{
  "n_layer": 15,
  "norm_eps": 1e-05,
  "positions": "rope",
  "init_std_o": 0.0,
  "beta1": 0.93,
  "lr_head": 0.00539
}
Each number is 500 + 25 x the weight over its row's rms, rounded and kept within 0 to 999. Layers, rows and columns count from 0. Numbers have three digits each. The size before them is the row's rms in percent of the matrix's.

# layer 12 MLP up, 640x160, rms 0.109, rows 398-603, columns 64-95
100:527512483500458507489511496498440492465485494490486515491502532465478480511462526491530454480522
100:537506463501445492491483505474476554499500515521506482509492513548480511486482490510508478508500
093:520503471486492466537504490528493472500435508456494477512499491503452492490487532528469466490499
106:477533501498535472481498495523503507434465481485458460522461472464502516517486486562512534506517
104:504502521495518496517503509521517481536484497459488506486459492497498520472490498464496505502482
101:520527525514481523511502490448457470484470537478493484479505470484456521556508467471456504558531
092:500482505467504473527496451483516524486479523485517458562509508511495516496516495451486477521502
097:446493461507528512478466493486488505528511553515457510522514464498480510493482516490474508484484
110:499526482517515507543461481466515505478481505550449511542496504498506469482541497479510522487518
100:508490523562438498498512516470496487507490504493447499497522528484492500494480524506510534495480
086:504537500502480507521499486493489538511508477518504522533508571499489539461528532480468509519548
104:487461486479506494503511481452547494491486510515486508549473475491470487499493454562522498518493
101:488438494512455482494477538520473505522514513538494487502510489511494479496512487470524552474486
092:482468479530499504508534469545511521480485530464483487503522476477505474506522475477464473518555
107:519511514514524499516502519508520463498469481509496524503475480448497468508509526457498503479460
091:544488479476526507504537513520498513526538490462509516504517490511487515513489467477501512518520
094:505476531534482484520455486512491474508521511501522538522534466477525457502500496450477521497466
098:491493527498447529484498520522501490489514505505497454517498561523444478523500538543524548476513
086:506535474466479487501494561478481481490500494470505487500509483537521556511479526463488465526504
100:488518499479509526539524511471525466524507531509466456571506522502525473523540462473532463472527
107:536487457478537500517493465446488485482481498526501490464523499492526528533477476513496500501489
107:489514501512485489512478485479531556482474467503493458513491466494514474500498503491533511490526
101:505495497497502485487503502499520502465508481492509500569500528526535507504531481465486478509488
108:538500511481540510480490478472487511520544505475449511474501551498532483496478482488510491517496
096:559475519471489548489523474461471497503494506475537495534544553521496440511475497543455497506479
103:494507490469503562542507492494512504507473478536476505516521488503515538540480493517466483510544
096:492474513540502501530521503529501547482529499483463511516480463480486534536506467507502574495517
096:484506530487513465480513496530503525470489456512505543489466480512483489493482472505503491528476
109:457510494483503484455501477500488522525501513504502464567521543486496506488532532474465532501480
089:501465540510512538472476516474496545500486504508495511470535499521449507457496525499515450440515
105:540534497509484533515506478466491544501481455504510478457505515549466511470482496527495474460534
102:502496533522455482508493567495462461530474511491495480509458484525519473484507489529457455479470
094:500474539503462571503523514476485490490464485506502470534462533478498496514506520477468502481516
107:496490502488533518465511480532460511474518499519506521482530504522523462468477497507505482498509
089:494512508490500475449511535489492535554451467493478534491456516473541515500455527533519513501515
104:449481484495530513495503458491538490468431526513488505493536489514496548497455525505509469514508
102:516474490496508494480522525474510502483492508502474513458526474483511531505485483548470474509517
095:463525503505485496486508509485487514525482490454491483482532569545497490496525482550543500533487
100:554462506484510477513538541494479497519477495510481491526522468467530580493483493478474499476482
106:537518518525476475503547516445484509519472509530469511480508474482522515499482502426521473493486
099:489483463477494476559501482537477484517500523477471496491488527498475478504550527494514543497490
103:500512466498511506534504490477503497520539527493495512486487468496495541482459486508499491479546
105:479545527518514487518497536499474471531517525493459460532497525510527496467471509476479511488535
113:475520519467474486490512561532534556527499511534485475455450508467476488512507480503539489517481
099:480510493489497485512517522469457522485518497479435474507505501497484486551517543478501472547492
088:468510490489476506496505497498465547510468506487510512467493526526507467513561448504485488542514
093:474533456430462509490490513490478529489495513451525509513495521523496500455496465489461529519502
103:473520509511508482479460507517519470491493557492492542495476473498521513541526502509522478484488
104:462479504537447480490543495497493495518472485531506494470481481482465471514485513518497526451497
101:445493444557500512473485513503484463490511500518519482496518508509464513469460515534533520496505
098:481517500469499490539504484517495492494491528505469493505494479498514480530483464528497461487508
112:490480450499493521478525511479470502521497480515542508492520533522489477565541495517492502489522
112:493488512527508455489524495490443439533495507507503497499499452534479487506508516489520544487523
091:474525511494443491522536443494504516511513527489519513527488503485519517497494465502470462486478
095:514523472515475432487493478501498477513450490462513501462457543502503511473499491554514449489496
093:489516511522455527514527531494517548501511510522480488481513508503456531491480497495520530505509
101:549512514505490507449478523486470466568482515494526474497482485466480528511512490492431536525504
109:462501527528487447440519508513479516531473486491487519495541624482527469518460514482493506484516
084:546502492490446482475545523516471453518530470478550537511528494496481579498475444523501527479475
096:494452461453504490487473508497496516525488509476499479539528485474536572486506486460501489486500
098:454494493506500505511499495478505518456448515504496460506540564503512495524477503485513491498493
107:499494490528510540487471454470543532514471519457522533533481497488488445538464517486510481452510
101:495472523530494491447506522488485476465497507493464509481508511498523481525474469507499478514496
105:470484519510465529522508522527536480467516496538480505490514515470493482560511526495484494554504
095:472486458519543488509525497500451491483521513469481503476471507574496483514474548510520524515495
104:552553477490516493473478460515544515483509520473498488495503539512508517462498499489512503517489
108:469481488481452501486475515518553499512481502509536523527462511489485533501454507526487520489486
092:532472505539478480515499508440495526477466493514526537495532491510496500506531506476518494524502
096:552475457481507527499527469478543519530489523513514478491537526540441500514483507500519517511517
091:510498489543521481469411509530492522486469477501515525527496523517451507487501505483535505501478
107:471500494500510461486521549466522528561498468514501520526503499533475547524496503502435491522516
093:543505503510459482489465519507448511552528509490471489518506506474506494570461460555482492478502
095:534474467509494502465523526523509499469498499463513477501472541504504504469500494472505481553532
100:580535517494488509508513505510500503474495505514464506500506503516491495555447493552521519523512
099:505488513540470484495487485490453477477506522492459529495463549551471504497515504488486474552510
085:546506518512463497508520486441472519512451523497472550493517537508512491489475478489526498523472
100:481513533479517458494538498507470486457483504453520495533495560545505482498521514523516491506561
098:485513495485461555465486523530511497488496539508513468493487526514533530489504508504476514502561
097:493574457499495519494534477509501502505503522485489487526476499491527535477481462474469538494539
104:511510484538498516484447540445521463494519482506519495572491480498439490515472470538493483516541
096:483506450509508482491520490465509507552526489468519482519496454518466486495501508481488487504453
097:508480466511490514495519510470526533484515517489511544492535512480495503468495500499504482550500
095:465445495475466507482482514502476436525493487519487504459490534507470484533491521500473512497514
089:525531516463507483440486525481500469466487510483516527492497537470467515529427478528439511516511
085:526490492501484496460501526521516521504507530464486509470479550573479475534483527467500552488506
104:471534459480555513505480515505422508479486483522505502496532549512515494497499516481559452492505
098:509487479461517501531506494525497494465465518488485504529501525518512521524529509522498487507499
092:585519481487505521522536506477447480494469520492498455512485529539495469495483491493488482502490
093:505489496506512582534464502492482502506489493489510526492474521491491484439524453543446507516506
083:552466484523516471510480491521513492478450472476488490470490531549482528528501485535461508462486
116:492521492492485490481494548530474489521464496523511537484499509552477536526481494484490481550491
100:521526515520485490481545498514448516522511551539473478473491466460492479507498480535531496516516
097:509507487491527542489458577513474463523485485522518536526496520473517468473485465483518540542513
103:532486445493525506516517522536481519498499516463489558481478478508534541476495457537492492493489
110:469539495505470473463513523439515488529503518464494513503491483479514513506513477473544484472506
092:477478541478475518478448502519510462520496516476503507479480496484457510491489514520488495558468
094:472485527461477460508495508515506498537478488467483490529451482497464521542473531538468481505500
106:488492481516499477509521505541509468508483502491473502495498499490486521537491459552533530487509
110:479457487483453558485436520516476481472505518490533523503499477488451497508499477470525457498518
105:496492521493542513522515494537523533490494518499480520490494523574480499514512474527482538525483
092:503455514506511521514511536496523489443507507476497449537488513510497453505450497520501491543516
106:481544508498541473514483502537520529460528496513478489530485489461478524486485484540504457519453
091:482499486482473524478540482523476527465513469486527511489468533517483592466499487502471471521547
096:500463497480500516493518508550479478521481476463494555480541511490509485488520499527487526476485
090:500519506481473512535503490508506495471480490484483492475454508514484478482503529494510501521528
091:463489499474461488503470473503515523530535488501534511522522541472486496489503492548516510503480
108:505506479462494499493505516524513498446493539486456491520471520483487486474476521538496499501532
109:500521513476482557541523517499519520433492471504496482507513512501490503486507505475485521493512
106:510533488509495537522534538507513513507462494491518478488537476513462503506536490554474484514524
089:493455507473499488494539486525471503509449498507488507530520546501491490492511510501514516522509
104:500469480505506524462480514495512534486458496517513550479527508516490514498489490457464498511567
107:514502494491454538515486503491494469502529523521482518457517513526488498458506510479508495454524
105:530503460473485480502542466474481520458533527512495480506473510522502535513499505474481499558493
111:487493511511473466511515504491489446457508581524467484490527524466506524532514473481484528486560
095:473483500478513503517531483490502475475534501521515467511545508483516511490518551480514491553511
106:507531494499502500523515492543488508478521449516467544544534486464489465504504511539482489475506
095:484462458518494484527497530491495509504549503491509493491480493485495487471444517467470457478449
098:504519474457505492486485492505516511517487527542472507531510534537530482480492519508517524489507
097:504503510469472469505509471520499489512509524460470460480466518512500465514536458486477482496557
091:486518468455494485537485485533513523499502521499441468489501475500482494537478467515543481484509
106:513504506466527469503537486486510549489535506456471480508518487498514531486459507519533507547537
105:486497516521480503497505521495513529505500483467536525485514499508520466498462518508520511506563
105:513462482512509521495468511430502475510534469507549518474488476550495515526492506465521513528511
101:530494497492510439504496536491543509490498503495497498479537474505502505497458467518524500470472
104:535510500486488563462531490517488544492493529471499490515498491520497487524550548511468517522501
075:483476516521484520523474474542516495511480478465440540482468480492482507512484475488466486491530
100:505532546475505500514515469492537540503468474533491517501503494518526575532472471515494466508502
099:561449490514533465493489485478465523451483503495463482481464456499496480476459488479520526569478
099:551496466492554507507521490504513491499501492533534498512536473532507507468497532473481510489508
105:512520464466507469491528481504511486475520496481510475539471517503458509512525522516465499520500
093:499510472495484474442450448473417525514448492527521521506504532491543511486526518514535463509513
113:543500452495477483533521545483494520530506531484479489523510486555504487514529485509461512488529
099:560502525500483501528500472476508557514481473474481495485503496536513467524512485494527497553530
099:506510509495498516512484475470487509516527499548489498520512479498463528472529475529521454474468
095:517493516475514478470524473491520533535523494462503481523494513540480486543480555515510467471488
098:501465441495474481470493503459508525494532523500484548466499514474480497471477550530472517528488
097:485493503487436500501457496440474478529516504526532473485482481483514491550462468524516497506437
102:505491492494525536501525467513534497517490504499453463483510503450479488490509478495480486515494
092:544512489464501530501455502537481484469522497445507504523498536497511511523503538504486508524487
104:452524490547497550493482495476502483514481508515467474524550523518479494533525508447514521476520
103:508485455492472513473504492507505533530444507486494523579468509496498487520480487490502502501479
102:488486491497516457532485530511499485506521470487502514541513482492486496476506489505498499525519
098:520500471506514527502497522471501453528473465489494479478544524495521486493527491515537489485479
106:527484483483514519528509476520520506515474521507475460516490516485530518522509486499518524456516
096:510469501486477557496480494531506494503521465513511449522479523486506531494535491459466450494525
102:497518494515460494516453491494478502506488509482500495469492510520504483500475509453520522519506
102:466494530479495516505521498520514494448503554480529465511487504513512498467463518506530467518476
103:495521508517468504529514517514525523455493539504501520528514520474481493469489477494549510513446
084:530491507477494508538493469462457519468465490470504509543449512506492554489517478480468495485489
088:487495519468496488477490447525493495468511461499524495467542520526537484515496495549511486491499
097:507492504511499470442523472511499508457465498475492463480487478488475527501515466503541526486518
084:516555508493486525473466483515482523478508522518531547511482488564458506476523488521536453486509
106:481455512469475500507484478463492441516517513494503470542455482487490507495533473520542470475538
086:531502545494486557456547528492484580534510503451472515503511537505493476471485530498493481484486
116:535493461516508477497478493454498501478481516517501500484533492518485486565502487516485514482485
102:512534520530485500475514498459506518483516526489464495458491498508534512513498526513467496514466
112:485466495504485539502491490483514477520481483495509525520486481466495540486475532543505501489504
110:494495495527456520512500503511487459470505587564481528492520515516525488555461481461511525502528
098:486504503479473483509469479529484522502456478473459493521485529487515464546520502459477501502486
101:496490530490514512477493507539499471501486503560518521484506463456516514491499509496469517496502
095:502474509527461496515495481531481528502526493485490527473465520462538467475511513471511480497562
093:515445543456501502491514480512505503460499489542482503497509518484480483508532511518504498543487
095:497505492453501521499510485473473500471470524466525548536520516506526571485535492456541525470468
095:496494515485485476485494471519453480550466533482518497500498477521472547537485487521552481509485
091:495543559509512524543516463507473509496438492483516464516499594537495511530488497496515484498500
104:521443447509495497518492516475523553510510477480478525488512522483483515558442509485467524506510
096:485512536482511501467511519489449537493473485518496512498491493507483505515518507543527477505520
100:448495478527496555503505513488509485434521489507542486482507485526461497485491492497479503542482
109:486430507539508478477497507505523505483465481497500509514516494476477515467479515466515480487517
099:472490487552508491537495466510507515472502514505509508487496534545467523461479480531501517492523
099:493548475525484494466487475520470490484470504541502494492479482489484507522468510526462476498513
100:487513497466475453525495493518492520483510491575479489471484484480526493477467481466541499488474
106:467484469532516524511523488492461514490475502519483502491534554560465559533529557483503491479542
096:516447470519492512494481444465477574515458494460490479529450513508524495492508488499482470480507
081:499508476518507511528493490531567486473496523486447496475501504491515478521527459509484482531514
097:522545452500509534508469511532520502475486495492522499470434551519519453512509474509543493526499
095:516500489526489542478496475460489490516531517476544493558473541534502508476518502500537490448514
100:491481518534438477528516463462529514520459503509516485473492488534512506490498546534452491517523
099:492552500498528491485463509491465480499514530476453509522511514528536475507506502491541443480470
100:536488521476474528500482513525468510525491468478513476466486520524499485495451468527523475530506
102:489511556463523517493490505518502493534512496530463519533504520501500498493517547545523492515496
095:529548531490491494464528491500515525457518560524495531492534513458524449539499472497498525490506
094:539511490482457527496554476481493541525498519508504495547447505520460546494510472517488454532520
101:480556517510469519477554505504506535496475496533509526470479521489501503502498459502499501510517
089:515512487470489496554429483461478550526494516471475467496467493504555491539489459475485533494512
104:466476507509535483485470513522489487496483513553510510465543487537453496470495471551528468467519
107:541521520508487533495522551490487520468480491511489501492513482483536505498517490480510476499502
102:476478496472541527468484496470517471489487443476483539481532500477434497510503476507542512497506
105:533536508491496464508468510492466501502476489513516488520488522531533506519515479479499434483516
093:494493503464511493482551512495545502547485517492493521468454559515491504475448515510493506502515
104:470508518465501491501529496512479513488512515456488509518521530471552513515531480505532403470551
095:522454506508491505541520492546506480519484461535494490526469504494490516500501489469464525486489
105:548515511482475464501491479537486470505501507463474508528502506533473481516527509487467520463539
098:499493488479483476483516533516492521500501502460464515520507503517500538490478467505481497503492
101:515476538457504471477519512517494479466462468548517464462497518478556550501527527533475533468534
091:509480514499523447477516515527484489560502526504451494519486481517530489525507550534495494525497
110:493482497527441488454518496508544469511466505463511568519515488508486498523514493523506498521488
102:503521511509486511500503522450507519475522507529499496556492531480512532541514513469500515471464
102:493495476488486521485556527462522506490451516511504480513544478527487501520491476518539454535532
105:463476485473475485481465484485491516551507469495513469493518516524480471544475480497513493459512
105:510433453492480530502524455508538475421489487495484550497471543476539493492480509521545514514521
105:481469472490467501501489521517472492463515485492477496493508536530475477456412441493495433528515
109:521518520475480496472509526510499498520511510517481525525441512489535541534479505476508483470473
105:484524527494493501508498521500471482504553539489553477480484530501499501491476553506475484468512
115:478496451486514496504507523511459489510479483519519420485467539487470497496515483538522499490484
096:523502458509494510482513533527463485511548527480519538517525496527537505532527470486516527527530
# layer 12 MLP down (transposed), 640x160, rms 0.107, rows 398-602, columns 64-95
099:487530488523465489466497487513470518517487562520520497501512506517519527457538481492506514562491
101:487504493481465480565528524489499529463517476510449506489503497519512526475475482513547493472475
092:502522478513508483535478494496543465448509506414524463484473524486518493485484460481488541509509
114:520497500557523518472484472524493515523537516544531532524516515475516455551486548534502460513507
107:512499523520500510473483486493488472521521516450515543464484526471468490485477427537512508506518
100:469492509492493539520500457473496489548483476481545431482471493474460478498497516499461483523462
090:505555469525494529507502490490454500510502535521518531495471472525529545515510489538491529506487
100:554531515504456513543504520458500439475481498460495490466488517487524468523474489480502490527499
109:538509513463506445458461502538495480512474490529523496515471436465464525510485537470502480524508
105:506495472496480443501511483472460472524510522396512453516475476525499470499457483496506517453473
094:490539500473467515537519468475485511484483464528518474498518492498584546503509489510490497513486
105:521524477546503525447497484504477511538525518501510490452471506506456518485532480465472487447519
102:458471521496518497521491470489472482501518506570487495465511490477527466514539506473482512512471
095:545513474521521525466530485505558487517513543452523491501505498523536482513514495485462478485495
111:466513473537491457447490519525503538532549550515470511468470505485514569517473505515505490530485
092:524469514523506516550495504495470522502492525489469513528499519560510527477482509543489519466495
084:533506502527523499488521486510486522489466541469457473464497493484472533500514467522488484517520
100:516528500421517484503450465480503519509512523502530509485500456501489461502478508513521487489527
088:516468491509498512463481492550542525505493513430479505517528466475489463519492490541505496508490
105:493478496509480489493509540520510479550568516530489475502502477511508514493519485512521479536527
105:501492509476509513506504489536478498477505550495505473537528485527523547481510514508480465506478
103:522534517516510523511498506552491502533491480489493454540519478465503524510523550510469462540486
100:454540535545473513500493496444489561518545484536517522476517493541516512477488458486531526536499
113:482512495520515507480505515472498541517536482470510513510480505531507473476477463485468462511509
097:493447452460484512483462502470508437533492501521531480528482450505482499507481462489502543523497
108:480478488490502513472528515487475459525511448503539477497456536523499512560494500518493502526503
100:514511465474487472484526495512535514501465531455513544500512488474507522491488487466539514508480
095:540494507499534519504495512480525500493516458488477507479510499515502517510496468494503538508528
089:513512521542508503508502478510501495518487491558495510466494507499517526524472516499481479465491
087:484494541512456506522450438491486468503516503529529516455497485508528495517519488469473492513515
111:580457532498479505479489546533525501524520520507523520520510514509481494524484483528524493478496
104:462541483515510539494472453517489472523489485463536495470479448516480518477494494539482493504491
094:555490499471546510498520486455435488509495488492547515514490452516511499441473512519495496514487
108:470506452482445536495483525465524493498504531535485479503497479461491515512506488520473510458484
085:484520505506494521510455481478501477480506534438516507538512496502498486484509494514476561474486
107:531484531527464502470537493543489498498533474479559513531532480494438475533540503477482501474565
110:491491476514484479526468514462458495487485488550476527488514514494472444455536493493509550512517
094:488503515499518551523510439544525520496498535447475506471480462501526527511534497477475462481481
103:526473488514500489516513475519506528475510502518505521496450550508546430510478511519488513512520
114:555522481491493527473503529494500576487527531483515477473503504495485496516494513509541534501443
093:533468518483496500519520518487538466555497506534486523503507506472527496509518473487515498501528
104:473502534536479481540471511508485501485499483502570518536471462492490521545480485499516523480532
104:441505463476553519498437496517523495492493509514517465474480489510515494548507493457483501436521
116:538537498518475501471497490501486533517515454466493478481511495469507506486477502519540499474534
098:506509497532496528511516481504511512481533460481483503512510481514507491469526513483482416476492
087:471475487484478461519495498521474478454499505431482508506445488499511485531539501533425495516533
096:501527514541488486486555495542518469480484486442545503528481507473528468482515496488473478506538
090:522468483481505479486514522460545480544508492500483495532473542505495469462501474505505497497480
106:472515456495492480487458488475485491530477498480546543464518480544465474525497504489498493504483
092:535494487520517516492502508520477438478510482518474536494516504484470466572517485502552482468508
101:495464521556542494492470445553560545487481498479518462526473487501532454513527521511474481488520
114:517476501473546521511517500519483500533499532517482531489517545477470473482503467498459527498541
114:529524510490474519478488493494496484516525537474506491525499491518487492502450522516520517533512
095:447512475471500488492507505513501540519492508513454467526501501459494545483519466515490522496519
092:469503491535455498518543499488504530512509532479467512510497489538514512505509518475503487482486
090:510503543482492487500482488506548515490499494414469469516504486480457484472547512518508536499524
100:500527503484485493530485532491501472516460507453482492489517455486526487498480485554521474478483
111:453479509499490481570482467507497500488490477521537513470529514514492488516500536533476492464465
084:510519490496496510518462469473487580465489472425465492509497483526553448507501510511457499469531
094:537529490499536472466499502538509508487475523457513481507519489499491495532514493526503514513472
099:451514504521485542519491501479501495481491482539492507454478492546520508485497474487449502494502
107:489518466528524514481501469498515500481484500444486472523507490511513513522512550489492479529515
098:505487461548536470507554498479552499527533533523453472513479452488504534475495506494525501521493
113:489496459503498503514489546510511492489517483515481507525522515536527508487491518485489495456491
105:481488522480534496503472494495490472464462461477476513513537537505488566519542506513524498488492
111:523482545492549508509445542504480471531489498505505485493470463509510514531496506491486462511516
108:462474476546483515489518504529458471542504496481503512517476476467522510503504476483441549471497
093:501475527476500547512532484513513506422488496502484506485497506468516515485525502493523482491495
096:470543476491517520481495474521502476469454471486494494521499464502515522518515491433480503481495
095:529491512499530514435521498478495524482467494544546488516538476505539522490478506505525541487493
106:466475498511522497478498491490541479499518464512493530490510499529475467518494522505489537517440
095:496512519498517479499451476530517517501488549551491524474540475522531507532489498460459526501529
107:472519487526551494467510493559509462491497486470540495504556502516538523501515517479469483508487
101:480516462564457523518470481492483512499539468442513503537514505506512477466540481465465516491499
104:525507434512507487475488508546501501517539498499473519496506494479518512504505473520506499475473
086:468496517512510509491528501514497496465472524544517507510529521513534548493514493521539503525529
079:469495482531507481537536522466501526498493480490516496505473483477507515515485495473519480471493
101:441494510463513492508503486496517512493480477466517490464489485535501528524463533512495514506458
101:470522496513516523467495513537519508516542485530484514532514504513455488481513457501495508544510
108:519500476483508467532501537459526495527538501477520517503536483483474505525450502492508488463529
100:528499485486506497506535528488498481519528498467531498478489508523497514470494510534486467558533
094:494519489482471527516473497521526460505479489449545510445478474506497520464484469552495511511531
098:512497489486494513450492507511507437528459522481513482426499511512560478523549503489520515454520
099:520502495527491502505488452511440481502492493484470503489510495527489454535515521504519530511539
080:518518500463484468533518492480485475492483526488506485492497455494478528503503516484512503473494
094:523486502494489472519485480441523506515441526539508460497486537529537469522462476475476476475486
104:505492477555502508499506529503535491517479482485506533452493548513468517488504516506497520532518
095:498506513446537503526520518475558509527474469456508445491456511515518482471470505455502496505525
088:510532502495513434491525514522498501483515468512521517528494507512530519504513529487560528504502
081:499540510487481498528520486520479516494456498499507479501474509503500490492516478441507465510483
115:511454504544499517511503496501516486460523453533507487474476498512510517469488531483473491580440
102:531523519509510526535525492507511512525496496481484517579544511509491514464512569506522513483472
088:536507479471510503539528487498475487523487549499548484525507515482509512448533493507494510513514
103:518508458485494486495523514462470468463503517440467531533516431500465493497510494525498475509475
108:490467557509492517514459474514518514479476521525498472481461494471484462491527483492527562507488
091:508524516484483465511495504484469491496497457485557481520517522537470490492449493483469505495484
097:513473496503525482532502465501475487509492505470483512487525481521493493505523538510521496467484
101:500471471488473520541539494517517447501478495488531462499539501502515499532444493507514465475506
105:514475478513518474498519551504475502492497457442537495469525504492487522492448491506515551508528
101:501463522500493463502473503499523481517504479515477468492463521461535499521536513488534497490498
093:482492516540490471489510474493486460504531496541542516500498502503466469483503484453479512516495
108:511535449489526513526485526537516480477513494498478533537481517525480536544460533502489514468544
090:499471500490499510459491472459539497515524484531469505504502518495483451498495500508501528473493
092:500508527518478516539539524477518532523546494474517513488519496506541502486471467488483514486504
089:505503498516486483480524465446520511549484491447518474488523497473475554494488469492490480505493
096:531491469496479519492485525482544482478488550516498486539526478503480493430517477528462507496533
112:511547511484508524430510516444472495480528495528483511522545522501515515492509525512498524509528
111:459495514459511494516485474485489455488489536498517464543530488523527521487464509474505503484487
104:501493506556463534471493521513484535482468520505560503512517508494453501478480531449527509497501
088:503504547498477511476502490476479493543544498486497527554519554482524474521501442489497453502488
105:505484451507466500484504519489496503509494537459533486509507472512515517457530531516450510505524
101:516486529516560477489502539485517531489525522556480489518489498511517478464503527538491512469483
102:468504492516513535530523470507506532461483414520544486517538493515461502492488506473481503483476
115:522540487502518478499532487494544535454511518474468508489532507542514532488492504456518484472514
099:476511545478467505505488486475500464473464503500494480529512534509560480474477506490557496533480
106:505466514455463506516515475538486494474488467476471542469491545487524507523488542481438500514514
102:481500482516481499578502519528469528506451531562503459534533500514502485501528493555526551539502
100:491507485492488480496499483492492479537517508514498535531491473474462492505471497474510552515515
102:511471485508508553540481490483465517515504501428510482488510467537523499524487521505497494520508
099:460488486533506518516457530536463468494459503517513494491503519499527530468498528462519486513474
102:508540489507523467511544528470525501505501525422485550515526561474508500518518472515509542460474
110:466489519514506463455462519463489478531551500482462474469456503494558451516471537494537499508506
106:522520518547502486509514480516487526443466481469499527530531495551445541501478503506493493493545
103:521501502472477495495492526512519505481501497428451514483518476499491519508482501494539482472527
095:493492532469499515524490504532507477530497490481472502543495552480524471484496500492510518484515
073:525489477488517499461523530509484517505505524469528475528541502512487486508492490478529477497453
099:540488435544503507500468521484443482512491533463507455503521530543513462528459500541494542534485
102:461474516517494476460472479494505499500511477520519467487517510519508478524481483502507517490497
099:472529493477465526513477522523533519506475517524529551483480508521521460489502543520463511502464
100:526460492511479506485543525489521506493533478516505534487488461508536558500464483510513487481530
095:529510521507488489509540505490490495516507474499483481515449480533495491491495506498496505520535
114:479500475499538476494448511545565524456493479486466470535525540492497525474461538497487484464508
095:468523520495526537531525515480514494513490514441491495507506505465503530474499482507493503474482
104:547514483547527503574511503534520497499455477481504485493507531487493466485490528552531487520511
086:512464544517505536472529480474511500498496479416520500473497506536475505502518522514506515464535
101:512525495519464476506471522528510462460510521519531537502484479493528531529487518458457462499507
103:504523501521503483514477492511492483520461558524526505512517520500533515490511475527467523533443
101:456464463498469436512529549516480518518478506489507512505488486530504520530454457445483510495473
089:463480492505502532515489454491506498526509485444472504519491520487483512531519494542494516480491
104:466506515472534514475513509491569454502513489499515484500504509461547476488486489490493496507470
102:485517508486501541546576493493532456513560512475518505515474534496490482526486539469493462470454
103:509504513474514511511482484484505464474471504514503515494512476535512494532497457458545487467506
093:523481449507517490485527502440512470526516472484505476477505497489490540458488503512519499483499
100:473470517521569523530559489478516513508447510511509496484488555466535490503462522537493524474508
096:524557479483503508563479523496507488493521470525499484503526536521505514544537491520482503475502
110:489502487499480461480502484510510484521455519460543541503542500501462499470509493550503487501479
114:477476456500495552511459491547504477484506462511570460475512467479481482542509534526522500489489
110:449464499535478468503553508515506449501491531457531524510518471488490524486510503491473483480442
090:473516517492507479532528517494508492518498497538456549530502484498571479515494506540477527510499
086:494510481505488507482493510486530439472520488481471462554536489491494499508484495496488499482488
095:496469490508488514521518483512536471503467485470529518521481499494582465522496489535495524521506
086:478454534527480515493485496485485513519528463510484488500475490488492513520475501472489494502521
104:509555497513532503502496478465527518506483447497494546485510525510469519505497512514473533458474
082:491515455540514540497511483503489498493478461422482499498519478463479510552505474462531519502473
116:539506488497508521480524473485506511499515505492539510532493482519513478484550568525476483447521
098:503473536488496524516520492491521493481429484525478513516483498500514490489469477537455507494550
112:496522454480506478517532493491515521495543508513505443493505508513495494490500461491522542475509
111:527517485497500474529524494502486467489455492483472505474449515478455499485516490493542488519457
099:466483477490503495546444474512526495507504496540500531497573474535526505539489520494509481509490
095:509505500501495522539483523500489538493480510467493540517498506533487507491544482472489478491485
100:491511493512503504533459460451497553469505541523473536510465516490477467480474500476521518522507
095:497520513478502441483521495498461520469470500486519481523517492511478524512496470513496528544519
095:523510514502513499498533507498499505512487518474513470489485479491461492506486529491539466508494
104:465528472493500503463487514519520506525513508451520507452543520523466492486469495507550505500504
096:473500504533493499474505489474525488492484513504545482501544479510519482515565505486502505488520
102:506533524492528514485462487500495484458519505459530528513502428489528470492480531477460492531479
103:516517536526510500500540521519533485499501509479524468496537471515476487529498507503558499498479
104:471508536448498503489498482500527490507533540549441508499496509505447525527494491529468504522543
108:489469516517552493528529482526517479489525494485481503490538512454468531514500480519519522477492
099:518506507470485530485489484451525482512505489533519457470417496465517488519486468468497509491525
106:460518533480525490507503513461485501526492496495510485499491520532503520466468499455540515495533
106:524538450530496510500518480478521500486512525540510481483496491544490492463508543505472497476526
100:470493505499508486518488525504488482501502473530504543485511497479506479548532531523509494445497
090:505496504480508461498539518499477482519523488446512498476539530507467513515530505492494535528523
082:509495508524518490455470529522492529506485504473489514473498509496522533453483497506545464502523
102:484527507509459506488445470482478490520501514511498528474490528490524481553520504539455486468460
100:503484514497492507507521481529526459523542530483494470493503510460471471474530458492522533478510
102:485495483474484510532491491491512490513548515514439507501527476492480494525499530504460535540473
099:524509478529444498514530500502545482516515553518486486527509490531552471484484533527482468485494
105:476503478479484500494472516487518517509519524450496518485500528492533479518478518503498511519480
100:495466473500518479505530507505471497512472510463463449499494532480484503505534523509519538531507
091:473555470516497467511489517463466516489528504381477482483457487490517542490531499491472500483488
095:453486510494486517492493490492504537484505503473484516492516513488534537472462492488491518438522
104:483422467519483509508477473530525497497491458522549477464546476513517553517487471537512518489461
091:534524506537478507470500523485494470518475504493523541478461478513492519501502473489478556505485
103:479481492478563473547521532528519471476452545524495522501526541497481459515508510504539490539506
102:486516503499526505535526515494491500493511483474461546473492483511518493506490543516492512505495
103:488498500488466488504510512491492503493512484489467476473466533495517523511543510495530452474526
108:487470476528508525467517507515495498517524534529500506475525520515492485503553483537490499506495
092:497537511530455462469459540520529502497517501516505456518517512487473506502478549502533438488482
107:510471486449515512467481487480496491514478499519471442467512524533522458513499523517507498474491
102:540431465471481518490483518504509502492510462521507477488485467549467535472507523512510451513525
101:490494529455471533556479467508505499513472489474502525522495499461464520495499504496485518446537
102:499512462534477485448507530504520493502478496469526485490508502501502488462517497530524447509488
100:449486500501451471505484516481514490485487503468482545494515500512514513552467496540508487518488
083:495493576512490505472531514481485501489542484534487495540467476504563508518516514512454495505542
109:491507523525542507473485484513507447493492516575493495499498528482486499503500508499545483509475
099:524536512485498461530504518465496483474458497527482552509469483521515486527481504489506514485470
100:437522518482506514495462491492500499465503527506534494484497466519487466479496508540500502494497
109:461512521506501508454517488538508481461477460496472498520550501522492517497513503456494485491516
104:494526568537543471494477465521529477476463511484520505513512539468550536487512504523495541480464
108:530496509498517508497505464481475519503523510528482511544503493520510527486498475564484476436437
107:499496499515525515469480453470484529478511498552478471500486500513503530506496532506507493506502
104:528515501496502517484507490484546483462514456485524491510468506492489456538473486515498509505511
110:480482504473490468529486539491474499511485465530494477484494536449501538509487478516505467530512